python train.py --n_layer=14 --n_kv_head=5 --d_mlp=1280 --norm_eps=1e-06 --positions="rope" --qk_norm=false --parallel_block=true --init_std_o=0.0 --beta1=0.93 --weight_decay=0.018 --lr_head=0.00805 --grad_clip=0.5 --batch_tokens=[8192, 16384, 24576] --steps=8558 --dataset="wikipedia_en"
Each number is 128 + 24 x the weight over its row's rms, rounded and kept within 0 to 255. Layers, rows and columns count from 0. Numbers have three digits each. The size before them is the row's rms in percent of the matrix's.

# layer 9 MLP up, 1280x160, rms 0.268, rows 427-470, columns 0-159
093:119138158119153124115103134108135149189094128103131147104143148132124159118130103111144087155161164135151122147145099116114135183145138144151125136144111157129145102129097124137118170174151139137133127142164104133108148142077142139135135099128131109158154148089131155162090120086125104130140099135134141191166100095163160120149113109142095061132114102104111148152142095134118143073147098064108116124127092058114114108135136090155135124103125129128140145119128107147112123139143122
087:103082151090142093137118152180152158131103121105106192098081113144135137099105094133141132147136127137141130107087113102131141114121116090134132141111126092115091154108114124090125127102122175125088137124138142129175084137124133154102129149119145148139156103143129153111114125113120111143124117131115093148177179137130110154126129131120123118139120147094114132126080165135163107169138100148188100133126139153090155110165122125152155192124124122132122191138109098109128128156170144
085:078147134117102168102093115139075137158148081153126129120128106145126136177115084154153119150127151151135146139124078109120157139151137130123120142112115134174113170109127118109099128103097125179127112120141148156121110110110133143145117150133122150127118133132127162121134103154109158084126125126154127105163166186125139161147120119136119117135130131072112148147128138086187138171130130108135138052103109119156118162146140097119104089154088142116142136122131190092139125110097135
108:182071140118122127117125123147128110107155132127124140129163136074116135121165126184131145132113137108107136133152129112131142127135114119155169139119092139131111145142132090117085118149116124101150162140118129167109128177166128135114127080134120166134108164115143145143152103114146180115152105119095166141100132135072125150095137079131130070126150117160134126170139131161122149193139069144096139109121135125080126091137128088147093090120137146135122092136097146120111131141118102
086:136136125146104127098141107150155140149141106111110121151130154105157095188114130127131075102176120112103142150143114117112114158143086142132130134089119125148112150190086136142122153175126112125127127072179164159127144123151136153118156147117152096088193110112130110170093121121159094135114139112134162137170112113142113126151133117114129094103175131114117125132154115102088149141110156120108126140125125110137193126109084146108096120131136132127109164095117094125127142085106147
111:109105127190132136126092141124108098129141081165114123116180133119155140106088169105140126145141115153109158127120161139127067136123141116125125131122197163122102102119110167130098143139142130120131105129127142102129094127118168124164133111090145170130112108118145177132096150138144128190128153124125148162110137131154094150126147133163080090073109171146085133131085109127121127121100123125134128106089143123130093118144119071139090156158128122129169141153123113139108129110122140
093:101089143102125114095121115120147141136141141134135078110127140107118139150145136139122151179165104151132177133087105128141116122138134131127137146117111140088160151139144118097107113108159150124131157112078126147129094118120154090149142108072089126165151171127134164149136128129104179147132161116128111122100105132124204145118173133137082165095124180117108134112136131110140116135106070095142138162129110145125131128113164102139136125116109117162148143155120188078100136111108103
083:132135153108177137135114125140141145120124154109079086128110167127089142106149126117121154098144118080152145140086129127157152169150095139121160155093134125121111189089143109085110141146153113082098133130124150124148142150128142149139110184143103110101138179104092128098157111136064130135148110101139148147154102108144110158113151086154136115109138098168149144138124170091119100115152101170098115123127143135132149151098153112162124186136133131159122112152119146121143121120141113
098:128142161125140081111109132117112124140100151115130117164100141173143142109110152177176135120099125122154154119169103100154118165117146123174131132117121103069134138125138104110119145149133150127110149138092136139106126152131163124137134106074121137135138169143150078171118136152129113129113140157107133091080123087121164120117097121170112143135146147137107098163135148151139082120138115113157128104099094064100145086132123123160166093159153105140163108115071139128135099112124141
104:158159147124101124134100193133108090134187129101164146129151128099177151174138140106098143115096153120143129155148163136108147118118101117154132138134137073094120140116109132121149118116134087089106129175134085154163146124130130149106138121160125111080131106076116104173098117161136128135106151125126114063166088102120180109146126089103136140117117107112121147120143141143115158140137089138153146121139122096150140116122121141152146152132152082112094122152090113148101134126139134
089:095173119130122138138107134159096164131161096073150156122121099130132129154151120093111150173146127124144172168108137104122175153182100123150087130131127123097119131158114094146133135121158100091104134144119144116114130083160140123110073106110156127109090085155117124135130119148097157122124155163110133119169123122102148125111089117138104104099087115117161140109152181115101130179104128150112126152131152116119122152135106130136101171112144151146113110165104102187121124135138107
118:117101102150189144154123131113129175101109128099117138158143122146125131138136136085113139147131153096129118135136145144115166137151143120167118098149129122167142116140089111120163168173090125115136140130102138176152073107103145125120109071141106125118098155076127170104162083094161123074104104140151109131107143130153163093136139161138131117089112123078130162153126098156128149137128101144117137127133141080136114143150109128134081148114084122136140116167164115134112111145133157
102:126123139081114124132149148107146088118110124136122123123147164150115107106115088081153123155138105112160157107180116160106140149136179094122141130122118097159159131156147130124129120097135130087118104105167132165114111141093123147102158125149149079129093066128141123141145180124107101170109158121145163120137107107127101120137157150160111132109101079120114119137102125185143143153152152141162117128130113110089116134156148168092127140114116109135096139138127153077080166156112126
105:174111138101131151141101129169133116094081114148110158196125128114147122151144119144116147083116158159136165153126078100125124126162125169117113097131073159127102087142101134138129115160100133109134086108128156121133161142086122143139107107157133097106161175141117140124081114143133112147130105131116131150122116152089156122151117118103126130073136131133142148157127102119094111093159105128119137157165098159097159150099157095102130143148110139099133154168093117105125164111131151
084:163138160094130123137117155152177124120078115101075107139140120133091133070123132119104123155137118139128095139139126127141187072152099125133105134110115139132122161140126113141149130130170112144149137165109119127128146139130134146102131109122161112081122106161183144074098143142112081124175116114157141112173123150154117124151155146115079153120132111166142143114123122155121103132147115176114109089138130111131134132083153134113142162108174108143180128093113118122139102130140076
108:108150114107117091161134137135141079154113111137097117120118146126130150143100127135148066089137144113162155125140112118095102153125126097143095109085138152170140131123142095101116121130163134130107116153113084227135105161121123143136153134148160142144152151151135131130150147105137116072183163133101138076131133152129140152162074128141126167105123138129097152110163103138104103127113090146116145131121135129105104128115144131112101145105118148069123136120127135167116159117090121
105:126159130113094164161083112134145137128123131134164101096140122109130126120146151122132100145058128131161106070135134138159150140169135052143090132105141125140149116143134136169176157123146160099131101139120138114146113130129147098148133133140098090094106107084161179098169137156116091130132133089143101157107123128146106114110095125108132103089104113137097098136120114095104133162146151154107147136111130137115107142132111131114102120125089167131149118117172137171143174111139155
102:115155145119128120127120174134135124132122100118124125151091151155107125135110142175146171138127145150145096129158120137108125153151149118138127153134082140117135138148096113157156121132114133126100178173108174142108113122150126114146117163132117123133121152107115102133144146123165157145120113116137119140118068166130157140105125112168125166093113151094143117084135045113104089107107115128102161137134142120135163167088119116087057113084137089116145124138101090124083139120170133
104:159099162154134114118134137149109129144168089124146159131137112155148115135156161100074117107189141119149112134093151093104131119193136142116128088134157131124152138100131077133134159097097113098139154128108130140123141115109125137157109146093138109133120147107133144103125198121164090087133149167099189150144104074100141146116110134145099115135122110106126129114084133164128070153126137134160133088111123114105133154163137127133136140113144181107143143113134115134116124115098113
105:141126162105124116124133120128146080141125101099140159116172121112140137103155139142111126113036147137121132111108168151140137122135150108164144128150165137139116125125146156116130134154107121086140167139139125152124139177122146136140117122108131129109117138123134180122105120152044155113141133163136138111110151093159087156118117138143135130112153127135095114129063124115146157060154081133103132111122140117112127187131093098147113094105138152151142124095111142132085132150157094
098:119117113149128124192119119117117121136112109111090124156131126186115150069090167105084126156114136097150115138087134127161088115147123200092127135166170141130110147122125124137155144136117152163178127181120157104148101136155112155134118092145143122113139088145140093112134118117128160142148164147136088166131127112147149135141103166104120089111126129128121121137145135075114108100153130100158157129135143101128115107137134117096127123125196118077158090128142119132119116126114138
100:135075111151154125169142119130114106080104169123110133087098140125141079157081148151176120136057150154106144158104131092154149092138109126149102116148159107117148157137074139131171111137144104117165151154151163133136133110127147110106081131113141146147151148143144178158117129158118143129120140119136082129095150108154102157170120122125132142114118163103124130132160151160123164161125121133114097112110102078145121145140094126121126125085124112135126135142077117128130090133132139
102:100124089113117124116111129146119090161149146127129126148193134119121161138079132127103137134138136157120116129149101097088161144166131107124123076133098135130073080121122157130118139131115124098100123170133147130109156135189129160164143121150118088111152155165195146102118119109116157176114104147125158156138147094104142118138150068133114130138105148143143100146106124130149105114153129130114121153079151153121128103100129155162130109151115101142106119102148138129111122075147078
096:159133116094115114135154133118110138138115145113130107132167132142062131128089140140125043108085160083073128148140133140140106120140091118121143122087155147155136156133165122088162190111114144138131127128166163155146116139111111112118122136120147140099104129145130146115127123142130154102129133133149091149141114119126102170160126161124136165105137139087120164148100124079118097153116112140175105116169169107091130120139152152127115140132117153156143100095146136104181104126092108
107:073146137140141133109136155144138138097151128119081106136171179093115143177189136124113142107149108163139120133131160089136152132118091137126136132101118116129116125132111161128164095118114157131148121143119136130131156125141107131123146096153080109143134174085117138087109062157141146154114094129101136163125116138134125174119116111142117144109134134147120087122122053119123117134119105132115135128116090114185109124098175132147092094095120114185132109135128129174130121157140153
079:145155130136134111122150122113139134087115141139133083092177116093127139126106152128095143147149113122108079146149143086150092163101115140095135106116137112107111135158147137105122133209125135183135132122144164128075127099149135144176085127153140109172122076072141101136160131146146107120123131119112165140126172113135139151154148096111166106113127130088162113122132138154148129153111114088148113138178153072120134150100119138110091146132118133139114096139132132130102120137116095
108:142120129115125117186220081147146109125174116133101120155137154099100150119103136125123138123098138132135135138157149119123106110185159129126138134155133147104128099106154127176142124164173111125104088125145123149138078097139143148188076138128149128129076145129123075118119168115121118100117148110136106108098122106140149131127128150153128116116149099157113126124121124111158104128096137087147148148142144112164088087121120148129120105126069098128153135132145151091116149126160137
094:143102098146139143107151133115135169177118122099168143108095102100102123113143114158165122110085100112116156169140095119117127136161130125149180098170125173124123139130123167129124150098125142064131108200140130139128176142160144144107137130086141084095130129140116142150188145159147166109084125127124134123127136122149098160104121125125137126146123134099126112116090065123124111115112144113104132135114094157105166128132115117121086129134111102125123165099106131152097105133168131
100:141073129151152162145117127134093086118139110113155136145131113130100070121114106153126141109100114098120116121133104090100155108103115100106115092137142158122126159144093106124155138089131111106149156122132086103096135137092139154177165115117112178135179163097147139158158126110162112142143156157109144146131136104127133143134121137152098084154145113103156120166163122134138130116193096136141147148095096138201107139117122085137130139114159112133126120166108150126122149097135154
103:147099122141163159157183086158147087107088128159135139162119126104118113086101154129104127090103112141096119117154107143113120135127121099093125098183154119103129119113109118142129135125093132153133129131135132143115132107204107140145129148123135092140127115120173115110128117091088147133114123154115088096097130127133105132131134152135136100125142145118130220116105166122174141102128149144092112101205135127122144112151145124138142135143141162133106120152151134162151109087105145
104:133168071113108102134134117136118139140094138122127130143114118152155135139124112129127170108150147104159131108102121133140121156141165096109132121152154111104156141099107123151107117147152141151122107171119100100102111138111176148091089171123079113144156140120128138117117126157106141185140097130153132137157113140210122151139140114169129109112143155132171146129102131107104098100148121131125144130078159102081133102089162093118089107132108149064182136107129112152143127129128101
116:136150112151131133105133103111113145165131131130098128104142148100101057151146122129121135101146189141136130108124134096110193149142120074138120124134143126151128145125122119144142085160141140124141118155145125188109141143106112112116084118154126108107147130128132116153147090122121120059170168130109129119119144122127114146140076102098140136095132147100172094124120123139148088142165061123115120189116113118135134118123159136095111140145114122147150134164156119133094170163085126
095:129153139101101077136157117103135139151178114105141152099106142140167136130145132098129095127129122107142112111122099111133137148203155122137106112128106100133149104150154077097185115115133118118111132103124111090129094123131113115098161157109120124075132141101148132114135105138154124106134126142156131129170156147138117149123141161139103157124139117116199124107195101146129091112143178128124129117146116122152085138135121140132141129131165082147104162147120092167108154086170149
086:114159127118161143152141141130147080146119133116125172145131083126129126138141157142144096124104170085147146151103167130159097148112121142139131117134205128103095169166127133130178130152168146147128092147121119104130117107166117125169098102148114117143127110132135080118159129134117103090119113125106121124119148155124094142134135121123190120070096092140114122101144181116113169108118103135162127137145097145114143116115144161154134176148145122144128143137102105120089123097069129
099:162130108103133117152155109160106117176124147122127141152143064098106155111160122153112126138113122156148110149148128164141116106091133078152129161131158160134193130125125131128140102165102142130104102120094111131105097148134151138114095089118117122175123152083106139105118163105147136134183098153117142151155129112104125136121154145148151133127113138116120142170146122126134161156147102150113162146132151163139147060088139145080130104091123129121143104106062084122120133132146128
108:160124164070106150104092131105155173099138084147103159119098162151164119095137113106050132138128101148113167119134100112112105153123132118152158140152165100184118115131125147118151087130133135102146126132158110134120129143129122106114151127136167131118119119097139194156157125145135110157121140147144114120152115157095100138119127145090139096122080119149122094139089105114127118153147120096173130088158136114087137127150121149081143130140094165097127131099125118153116151128111156
081:186120110121101130129112079127110122139106164136150088136152138096108117150144111112156132121105111154133127150076131139141126132144119123145154109112144094132168128109192140122153148126145088140122117139114140140126158143130111117151171105154160115113115130115134186096130144162173148110126112137139142116141067164103157110129148145123143147088128099168111125162131133144093145152089123147154114129184073081095150123126156170127101110120173087161119104158100134121118130140098106
081:181112132139143153088156169139123101124125135185133089110085147107105132164130108123099120108130159137139146142110099142118109145170105112139132125110172109139139112108197088140121092165121096113125136154132166131134127119163121146112126167096104104134146135097107135115101112138139113119148136134153106144118132151173101136170133136156122109144144112107121106169117172122123142168116147112171164155150109138129058162135104110158178097130130157127112086129093128143105158130098111
102:143149098120148115120143125100095087145111120114111156110160110114144131128123125119143085100139131115145127087141124123139131137134110156147121170120095100136124161122086176160132104171162113114107120159117099135144143137152142125139089077188095152100120133135138137115153106143135151110143110112095139137127127156098128179156146060088092143111141143131100081138137126138122133179174108085138121111093141125127159105082134134129139131073144175119179173139146102117111140126128110
090:158092104158145125095119157194113143092107106100138092151193112120122101113157111115131142181097141119122156128130145113147148120104102123123154144159096124146132107072150148121154141131120149127169114148132141139099111157110109129141137128138114141168099141161113102175100118121129115120148114104142147141168116154131128099166130087117138106138139167118137116125110059111156138090082124118139151099111151110143156159126134167123132077155086142129146163065121121114131122152119120
101:077130114133161170175145118155115171113133106102150154108142161079135122124172127089151129130127170084162139121128143114135099132131137095146134121119107131136145130158127135109134144146130126108099136142107115123135111148148115158100136116089134100124065117107095162156073148090095107156153157121139137113133108210151086136115104139114120136138119140137100115103128101147125099141200104145120160128104137171116120120103117120153121083127149136139110105159155139086123108112099154
112:105137119122117122115086176150072125173133111183130132149133114175156126126141145125126120121147147157140104164100106098150084136087139103154123110130155119175125136124131144133152147148160137133141118150134098121168102130129125126100074136170117131046147110114135133136124116130145108118128084129175143169152067098144127103081166167158138104171144109122157132115103113122115092112138117148148097161119123084108135149115140094116132142111102092111125124098110098120130119136137120
098:139109101158177151165129165088148141147148122121081127124131114125095087104139117128103096116120141113144094162154134132141112119147127085105073131129124098119163123116079150150153125091149139147132121147136144126164136139152150127147111108125151134058218101135155118123163096117136128084136126159147107146165148076146124139141191137111108131147146109125123129157135153093118141133150125111137109118136105097126143170096132121093128116123140093155105146094118105109126141159138091
111:145161116106154102070156135156102101133142124178108130136163112138150089111170136149152132106142136131148156135124165135139117132119129108138123133108106139163114142137143113153141162146110135139157140170108100122081116147162097082126121099082124133144154103143183157065142116120128160118092131121128136125108145106124101135100166102106107126145139122104145119131104137151139145090118084115112112153119097125152133102125133072109117111167100136167161201129147091132091122148093099
# layer 9 MLP down (transposed), 1280x160, rms 0.0978, rows 427-470, columns 0-159
096:154133084163129146147126124118167093101082099123135129112136095091113114148102159117154155111135146110149195117126146107147147105119141102132156090147142136136121183126138135156106110144113120156111105120099114146117150108120106080144126121091154125121145134167068105126112141133133127107157158110207097098130138105125080150126139124139144142145107104128190132090124143134095157141089100087112153097147112144144121114131156116118127122162144117123142181147110102119114139177136152
080:164176080180148150117131112111131122162131136153170065111164154120112090167114145137095120111139140135120116170140113155115100150130147157131119099149112175101179139140143139133127134137122114124184114124144103140109157126110140123145152121104133111093111165114150138117153091163093137113151154110162169107076085134081145071107129096129120127127126097146142128133145118166136110103093146104080131130124105120173109170101119131118114089123129126117130092097149135128131136111121130
078:138175120143106100150099135120188091060140157169109108152136132125152144080128118158164128108133129102113115128108088126128118150151117112156155115139124130061142121168125161101108156134128119117114121121144115107099127142105113111135161118125169114145176136156098131111144142130141120094103094116117145154079116079122126094108123127140155143133100119154155137152118070167083131143127119156098164164135167150143155075112134146127114131104161131119106116142123114183139132155130139
105:151144145123130172145094120116168128178136110083120118127128159144135161132148138148163086127086126156143148101102121149120071133130111126150141178130106134133190105091134146132149167106113125123141090140142191174161094143108101165099147118106080113123163111143115120139117155156147098151125139112122128129141159114109130174081114146147143123166148127159094110090144082120106124157089139111092119124115112144128135086116123099160117137103161123097101118103122133098122126115137128
080:158141103125125104090105137143122137105150128129139158139076144118113155065086141153168131118140172109120136102136160108114088120120115138165135104132120161088137156118120116122167101127094112148132104142145122105128130129091131079144131113103159145149125168123099145094151146121189139149113113134122121166111128109097094123094109163098094157135143125182094087159146146188138126108146077140113080144122147111084104127143115129147150119125131120139152171125132123116138173123157107
128:116096095150146139150086121117115102127086088126143119109171125101177134138119082082104174103166135130150143102110134145127136130125115160140151112144121152093142141119132110135114111133159139160102138133132102141174154114154126116133158153174129156115155099126113144133128125118110133179162104124124114115112149134137110150133105104092107126063123165151070163107120115120092180092138101157100142102065139128110178114127137115137142132154145133137179113146101137101142129145096154
091:168145161089118127133143133132121161087166130125132141123115104140113110133098159107135146127071122143110124151149070105147152141131138173093129114101143152149079122149141129083116138142155181118112081105161130168095169111146150132136142120149144145148115142133126104059107119118142115145162147108065103119124136112132103129119117110123134076137116117169152146150119149145106124069123104124112133117149104106143143140129134106158150078153149089132098109157164145144130099133149166
077:121167101134110110114120144107118078129110103128163149128166114131133132149154099135160099130100149147138129140130107139157096101140148133169150102172132148132141070126134160185161132146118143146123107144163134124130124105104116120127102074137139137160132120117129130136135156084212146103088111134081131106106164129120118143117131155172128126126104153091140110131150076162139162135067154085106159156115132122093122109118121129107123088094123125109146125106128181119124125132094145
091:141123134087163153143142104133110090092109133095136134097097105189127119110129131136129137125159148116123102142151086093143107114137240109121097125142129098108085149119129127141150099101156160124129134144128138105178125136119130097116109112101125139139195153123151155102152126157137156154117150150096164133120111096126127153129137138137117116101134106111113122146137125170112115092100098136105100094163126124185132160160128137137144135147160113169092104126125141109108143104101147
108:141139149144105140080150150116121103112090116134123119102138089140065128114181124144101142155147148111168125137112078129137157135129098087152129109128161128091119163082121088144128105132157162158116106157157146114132110113172118080108136147112120125108161117106123125111157140106164141108129129124119121142140145114138110124127171162145106142175155135104128175119138092119161116119166078142111148142113150104154121134169095127112136131120128125092154082091134115137170095162113183
092:144136137133106136131151115133119163120120142185123127116157127073130131157118114174134162153123153095139111166090140137152135169109113131125128141090134112093153118120143149166137103113097128129154103151153133119119124127168079127113130143108080135125133131093201121098174165169125155095138157138142112134096121131124118133129107145127127168134108157108109093147137116096097159160119079171088109146170062130140108132110161156092111122146128099089172126110121118122147130110110128
118:196121163141141138148111140129116093107166125109093117109176113119130100153143110068114167140140104102143145129139139141091133136152165159130106115105134107141128157134166111131173157107122115136162128140091151115103162117137175190137147080123121126128138109158106142089131139099109135106157111139135133136125136076136129116112148143116143139114132127138150118144156133153114160110127095156134108109114139133122120072091115106146131083095164124141132141082149070085101159081141146
094:142135135160148132126139103145108143125119125133132130121159162101145149129163168122130134117147159120113042150087104086153104090135166128112127146133119136123168165103148098125103117159112069109145158152110119104112144143188115095151112123102131150159130165118121139100112123145110124103143085143105101150114152169125146140119105099106091163156156152120097130124112137101122118141070125110124139133097147157147140126130122091113118126156134134127189089110108120186164091118145114
107:129089155111118123100134166169143137128084114139158130147127156156140154122184111137125105118154123148179083134169094158181152118100077147128147111129135135128112134131113108112136097120106162125166125173140144091136163109100122166133103159138078107126141147113120095108118103147149109136138143124115133102102140108117172126081099134127122114109087150128192141115127133135113151118171086154121139173114121157109133127120125084132118093161166135104093134113106095136146110156156121
075:128138095138156088146095132130131097168129128156149140090167141113149146135116090138169159121104161146183093115113102108136137135161118118134135121150136168122141087160142129128124126096083136131122118118161118141133102118133154106141091161117143120227117139096099121144122107133119143137095114175120147140106117098090098103111099105161134107159133134154116135125106132087136123124102100106155165136070127171116111132125103155148141104126102157139123134114169167092134083145125144
109:127133176113080136153085134146124126154128107166126094141148105091151086122110165144094117133105112121175110131106117134142120123112076121112140118121127134123081141147135148156082148126108133134136154164093133119088159101125151127154148148083144150139100086113140122146138123082101127110127118131114112095147148132171146158076104138096151124126146114135107162148101134106151141167148164113149121139145130136150166158133123133089205116102134125097150132126123130181167149102096096
112:137161160193109125124128110135114138146111142060133144115148171113079097119142105112103112111143163162134084162112108134161120163125109133086116115150133116140171096100127112085121151125138124137154147127111108138109081173123147150138114111149118146100152160135171072099147136107119114140106083153166102117134107146189133121163123100133102140120122120133174118084168174124118155139114144115148130141087127100139109127138155128130148147111112142108138086101124111170135108121132126
109:145127147150130113155141093109098085173114134070112111138099107097130109157098093140155101158151135121105161154097142158115097122126137129130105114123096162139143120156086107110133163132140064112144121129106118121132157122144141135184136180170133121123117131133079103122154123092135103103118078087123122124153141130205081151137137151127138094139158126107137120168108098151123134154124128173087118117119146129143110139157130123108106109123151122120121161149146096135169158146155120
099:147147141112113154113150137105097096104116143120132133110147167127144151099140164126154076136089114161138127133140128138123150132097170109133115166141147131086145170120117111130090093127093172147132103106085133111193122105109089164116201163131123103133115075117115086134134147150123118173154100113138085123132116110144146121107135115101145147142109148141120119116143120157163136126101159129099168136151133106108096070144144117147156115154105088093119108115128110136149132167143097
114:088110146175106131111059061140122121105146106153109142118127147161155099123113151140156132149175166147101134137131158148103142117129154097131112135140129134119140100145152152157161138133194121124085116129089140147116146131129136130128108091116118164090130103127124170118110140134180130081121139151154118146115105113113137141121128129139101071105160163127125125128107137117070104139145149131099115148116106111103139130137099121173138148135131095124194162118087094159105139125098129
100:147156107165140122109122137118121154120096099098095104154112115153130108117152083104128177115106126072135145144146113176126107135109123125114048129146155129086135072112095175138156145131132130130133130142161085146117098146140127116145153128144091155062135144103119103135160141112102166085127133110164106146135135142103122127126153136123114098126142143124122155138190110103123132146110145135137098140107144149157129100158121099169135147126184111145073136122155099153117140123145147
101:158151081094118109134109142132145139129175108142150089140126091121132164151157127140116136162116124115111143096156123141119104150163116122127155146107109106166122101196131129111125131156118185071116164114145150131138159107101144115113169128120158095128095132190068128130134126090133078088150098105124155150135115183157143145130119097130108106089097129172140146124138122116141130096098136124131113106113143147107125094146125127100108115147155087123141144128127168164127128089148129
102:139164175131116124077115098170137116135106147115142124092130122125133154141149106128134138177112133166141154118070107162150149136100127096137139150135174127122109113115126144104085118108153179110142092157054162116136141120130143135126144151160130118114131081070175147127139140079115131127180150105107112113117146131148126144098110083116163118132111132109158148126169121139158162117102126099159130136081116135149147125099116127139142145142080125111126100136109118072116116147137145
095:099125157150166149127108133120148168145131156105104121170111114108170113104148125163104145131145105138177118143121125110146098094156195164122105104124110101100122122121107121150111115166153140123121084123126120130095152127124129119137121121142151107103123085123155097166127127136115119168139088115156083137098098155156133154090102127124111137115125102147145133146122125121145143112153192119111160129180100172084103154120116131087104114124114135076177145138097142104071120137134158
099:086143139052101172127128072118129118119143123099128146105197125148108098129139122128117121140136108087151117098143151140125148121106150124080102156107111120137123137154111151135073134104101136119135142159132177130102143123157114087126173143139131145097158168090111144133159151114191148120101119123131121153143164148134117112149155102120156127159115133141106134099140165110132091139132127125127138144062172147108133138123142134125136122079139094153153148114079131117165111141108132
072:122121092140151115128139158150120130137153138115097153138102155134127102123138126166163148117095145151141127167111117182112145098102150122176135118156120159095109135112145123166148138078111120087106102127148094149143116115092116137087170123136118136108107184173100174161126122105103149130152114131157139141089106142127122080111092158158106131144057114175133104148090098111152123132129172158091154124107114158165129106147081141140147100126137140106137119110128123105132148118111143
111:187092172148095157126134100112111090118136113142141111125152102171126172137127108146107092151155108156176115138136168081142114192120146131136103152100106164085128126138132135152159115086131136140119131114156157126091097120138150136101102087125156140085130122154121098125131089125114127158132146113122129174131097112099123115109123125121098142120182148126122142101128151097118144121180148182120119171110104109121126105080123103086144124141128117171152145114108152124134134091126135
107:090107124129119117091100136113106146155096129163123141114128094157112170118160152125169124141136105138131144142102123097109113157130105142149129186128126136123160168183146139136094119093157185132164158133122103121150141121129137179107121150113137123098109105131118124151174103135132152131152128134102142125138127134193121141103123139121130156146142151116110054162128105092157109063076139108132111134132115085126143138158134156113136110112151074127081122110110120106145096144112143
109:135109158131151120112119133130138073107149091112090133116115111144143141107126114184104137143129085149130142128131201090097152159121124093149079116125138164129146156110127116156151078110147098116119137127115147157198134133120134150123118093116132123163131121154109094160147145138130117152098166101087141115131127106153145136118137136172124131129117109119105114103156144119122145120082182137119121133135161092129123099113119134127139145176147123130096168117074150111111187151089089
097:108149151121089144129146129126120137146140168086086087108133087141140132111153140131130111153119103152129167094117149149123178123117176131142105192103130111154110145120118126108114108128134122108113173108122169110143122143110085110076153124100141158127105121166132140123151126139160157124149128157139125094129136137144086114177116113153128140103166102139106130103105125168114138114078130131168110116102125159116120136139115138084105134144129103119183131112120128094132136203059139
114:130104100142126113087148129118142144126106130147127172125069104122125150140135098096117167120118082076082120140105157120148147119091163140086154074115098093153176146122147081120151143140089160131143170112116097112123116133135143087150156156116175161132105122110106129127155175128130169160130142064117131147128128135144142156142137141088147123119147157131171168146138105113110160131128127130129123152163091112108144112108131135115122119118131102143098091101138149128145132166129166
121:095141115084136120172136151098158138158135120167090122126154129153146119140123152064116119124122092088135135162116117082123135156122080086117157113132145123154095103167089154123095131155099157114090132159111135165154136144124148103118118170121147144103137089113109104125172117078111132127138184134154125099150129184111120141149147127152153135105123092140142143137164156119131109089147128143115116159108097128120167153135135120081117098103158145116147106119162111124108135143094160
092:086147126113114169137137116093123169160112142098149142117136125167132111127114153081119117116146116143103125113109128134103099071104094164147134126103177122144132173089138153126098080160108151139124133151128129132151192091151111144138120111188186140161116150125109139121156152107128138083126122124118123084106130125102154118166165120127127122152162095135156153086141176099146107118093117117105133090110148125107140135135137125143124117139081156089119090120147115126172110131146121
087:118116121175139089141087109125135158093123113114112147130147123112143160135154110125131136107125129191112136116088163174117156098137176151131182130125131114127147129115133170074122145157104137097115153127107128122092125126119144112083104129129154129105094180128106148129136114104102160105148111133156109148101101137145133140120097182138132149156150096183134160173093095132133149162112161154152093127107085066136129097133146114123142118135146134083117082127137107123128134126100121
107:131105162155126117138132127157115134142063150123112082148162139149145146082116141135107153108153168118095152121132127165130114130116172122115127109073127136082129104126137116166113182113075125140135123123105140137130143164106160118132151145154146170140103139164127070162137168141105101122163120114143124111125146142167127103159126140136114130121138142121115134113162130120145147185110115115060106110125139111153105117106128116121088167134119143086101127167102154137089143075115099
105:067148126089104100137156114125117151088127166166131115128126105131156071126119125129121106128104118144148150095144116128129113148101121146170111094135131175131146091142164146095145118116150166108161126147097173117098118131158099139145113098103094129130133123155130153118132101093161146149092123161117124097101095108144108133126164130148140151154069087146103130154137166100122076120152121111139119143148122111161124127142144102122111164158096149146177106133129128207133122114131128
076:105145106110166162135111171157130167122108119124107191134112138140156131158107144155159117121143154085168118123120149121140138166125162107113088145126153158092094136148134137101092099149133198139160095097152118113081114126109127143106131091152093139129118113149136112121115155129113139153131130139128101136157135094127125175112112117106136126144116136108126123085117142163145087108157102144089138147099129165167113123158103123128107153137054138078146136103131154093114111163111116
079:173157125117113110099136178118144147159095129119094146143107171147165073150126082152128122113108142137149119126135167129111171117075102110060120129092105156102135130102091201139118145112125166127111084136151113131129146113089108108149119102141124159138120148162111110120165160113132123115093132149165150135151111133103138139096124116109122131125138132127127118142128121165109105140120109083107124121099157133157146096141107139108130150113156173128108112130180169108116099177111143
102:068114107121124117157124167128144134148104138111108104093178161101119121144175126137173133129088149130124167170088150156116113115172108173100151118101133138185096095147114111112163119139089099147119142163156140121096128095119117129127150140128091074145126115102169120077102140097110118168118127081156119170101146134158098099126135142156087126137137099138151140079119113170138120135089130111147134123120143128134122132104108137132114140158156168135123122140113161131124128145137115
089:115184136123147139114122119132102167121102116136135150182099148116122107136128112127144145118161143120104134095102149174115152141117112119136113112058130164080120131142144157119144084141093171095147105133153123115144117124124097100122163130134175126094172074129142126138121141164137159123122141121161114115082112146111146142114077107107174158136081088127092112140154175139133165134087090114131115130142170105091108112141112162152157130142110111126159131142103146116154138114151134
108:111132120130133133147149099157117131117117117137150191177147112128113134130118134111118119168143127136148149131174131127095099132167146096141144141123091139092105150133121116123139108115133153134097163142099109107097162093098119107137130158116105146124122134089128125119111091099164101138099111097203089135121125143077125154152145133190112128126150146122078121148192083145136118075153150104125128139089176151088143153117125135094122131082133090133143117139163128144120135135120149
117:099139143101083084140126156112162105147106141157118140175109167127142141122145093136111123091136150083120104155137150126132119170106098110108122123148154150126132116112159132087080145108154117170125146130116097126130163147110164133111084156142133108150108134110127175159070118127113131128119139164085177095137122137115158102115098130122135127109105156102126115138155143090119099133132147120150137108094159154140159144156102150173115131106150119105078071140113161169152162135150132
099:132141112117126146120101111133131084129168085125120126133167135135145136123126133137107129090139115143110121063125158163156133135143128108101120103142128141155095122097144079164126091165098095155137095154153119113136093151142177106122155126102105093135140164151123165155095139125138171151079110139079143114146127136125136089132175101117122130102110146146148138157109107092130177125119100146092110141155132105125147115169197146139112095147160100127169127122155130095170106122117121
120:112128116080119100161123109169159142137164137146097120109117147085111153100132131120144115098115144160119149133092146136085103148132112141100108128169146163156120117188162157176144143164108148121140117129097100131076135140145108139127109121136161118155121096111183111126104105135095139170077117127128124112136115118165159138103118096111150125140137139112147141113136164084117134080108144117110182119097089176122099117139132092125103143157114141146144151137108139102090175108154141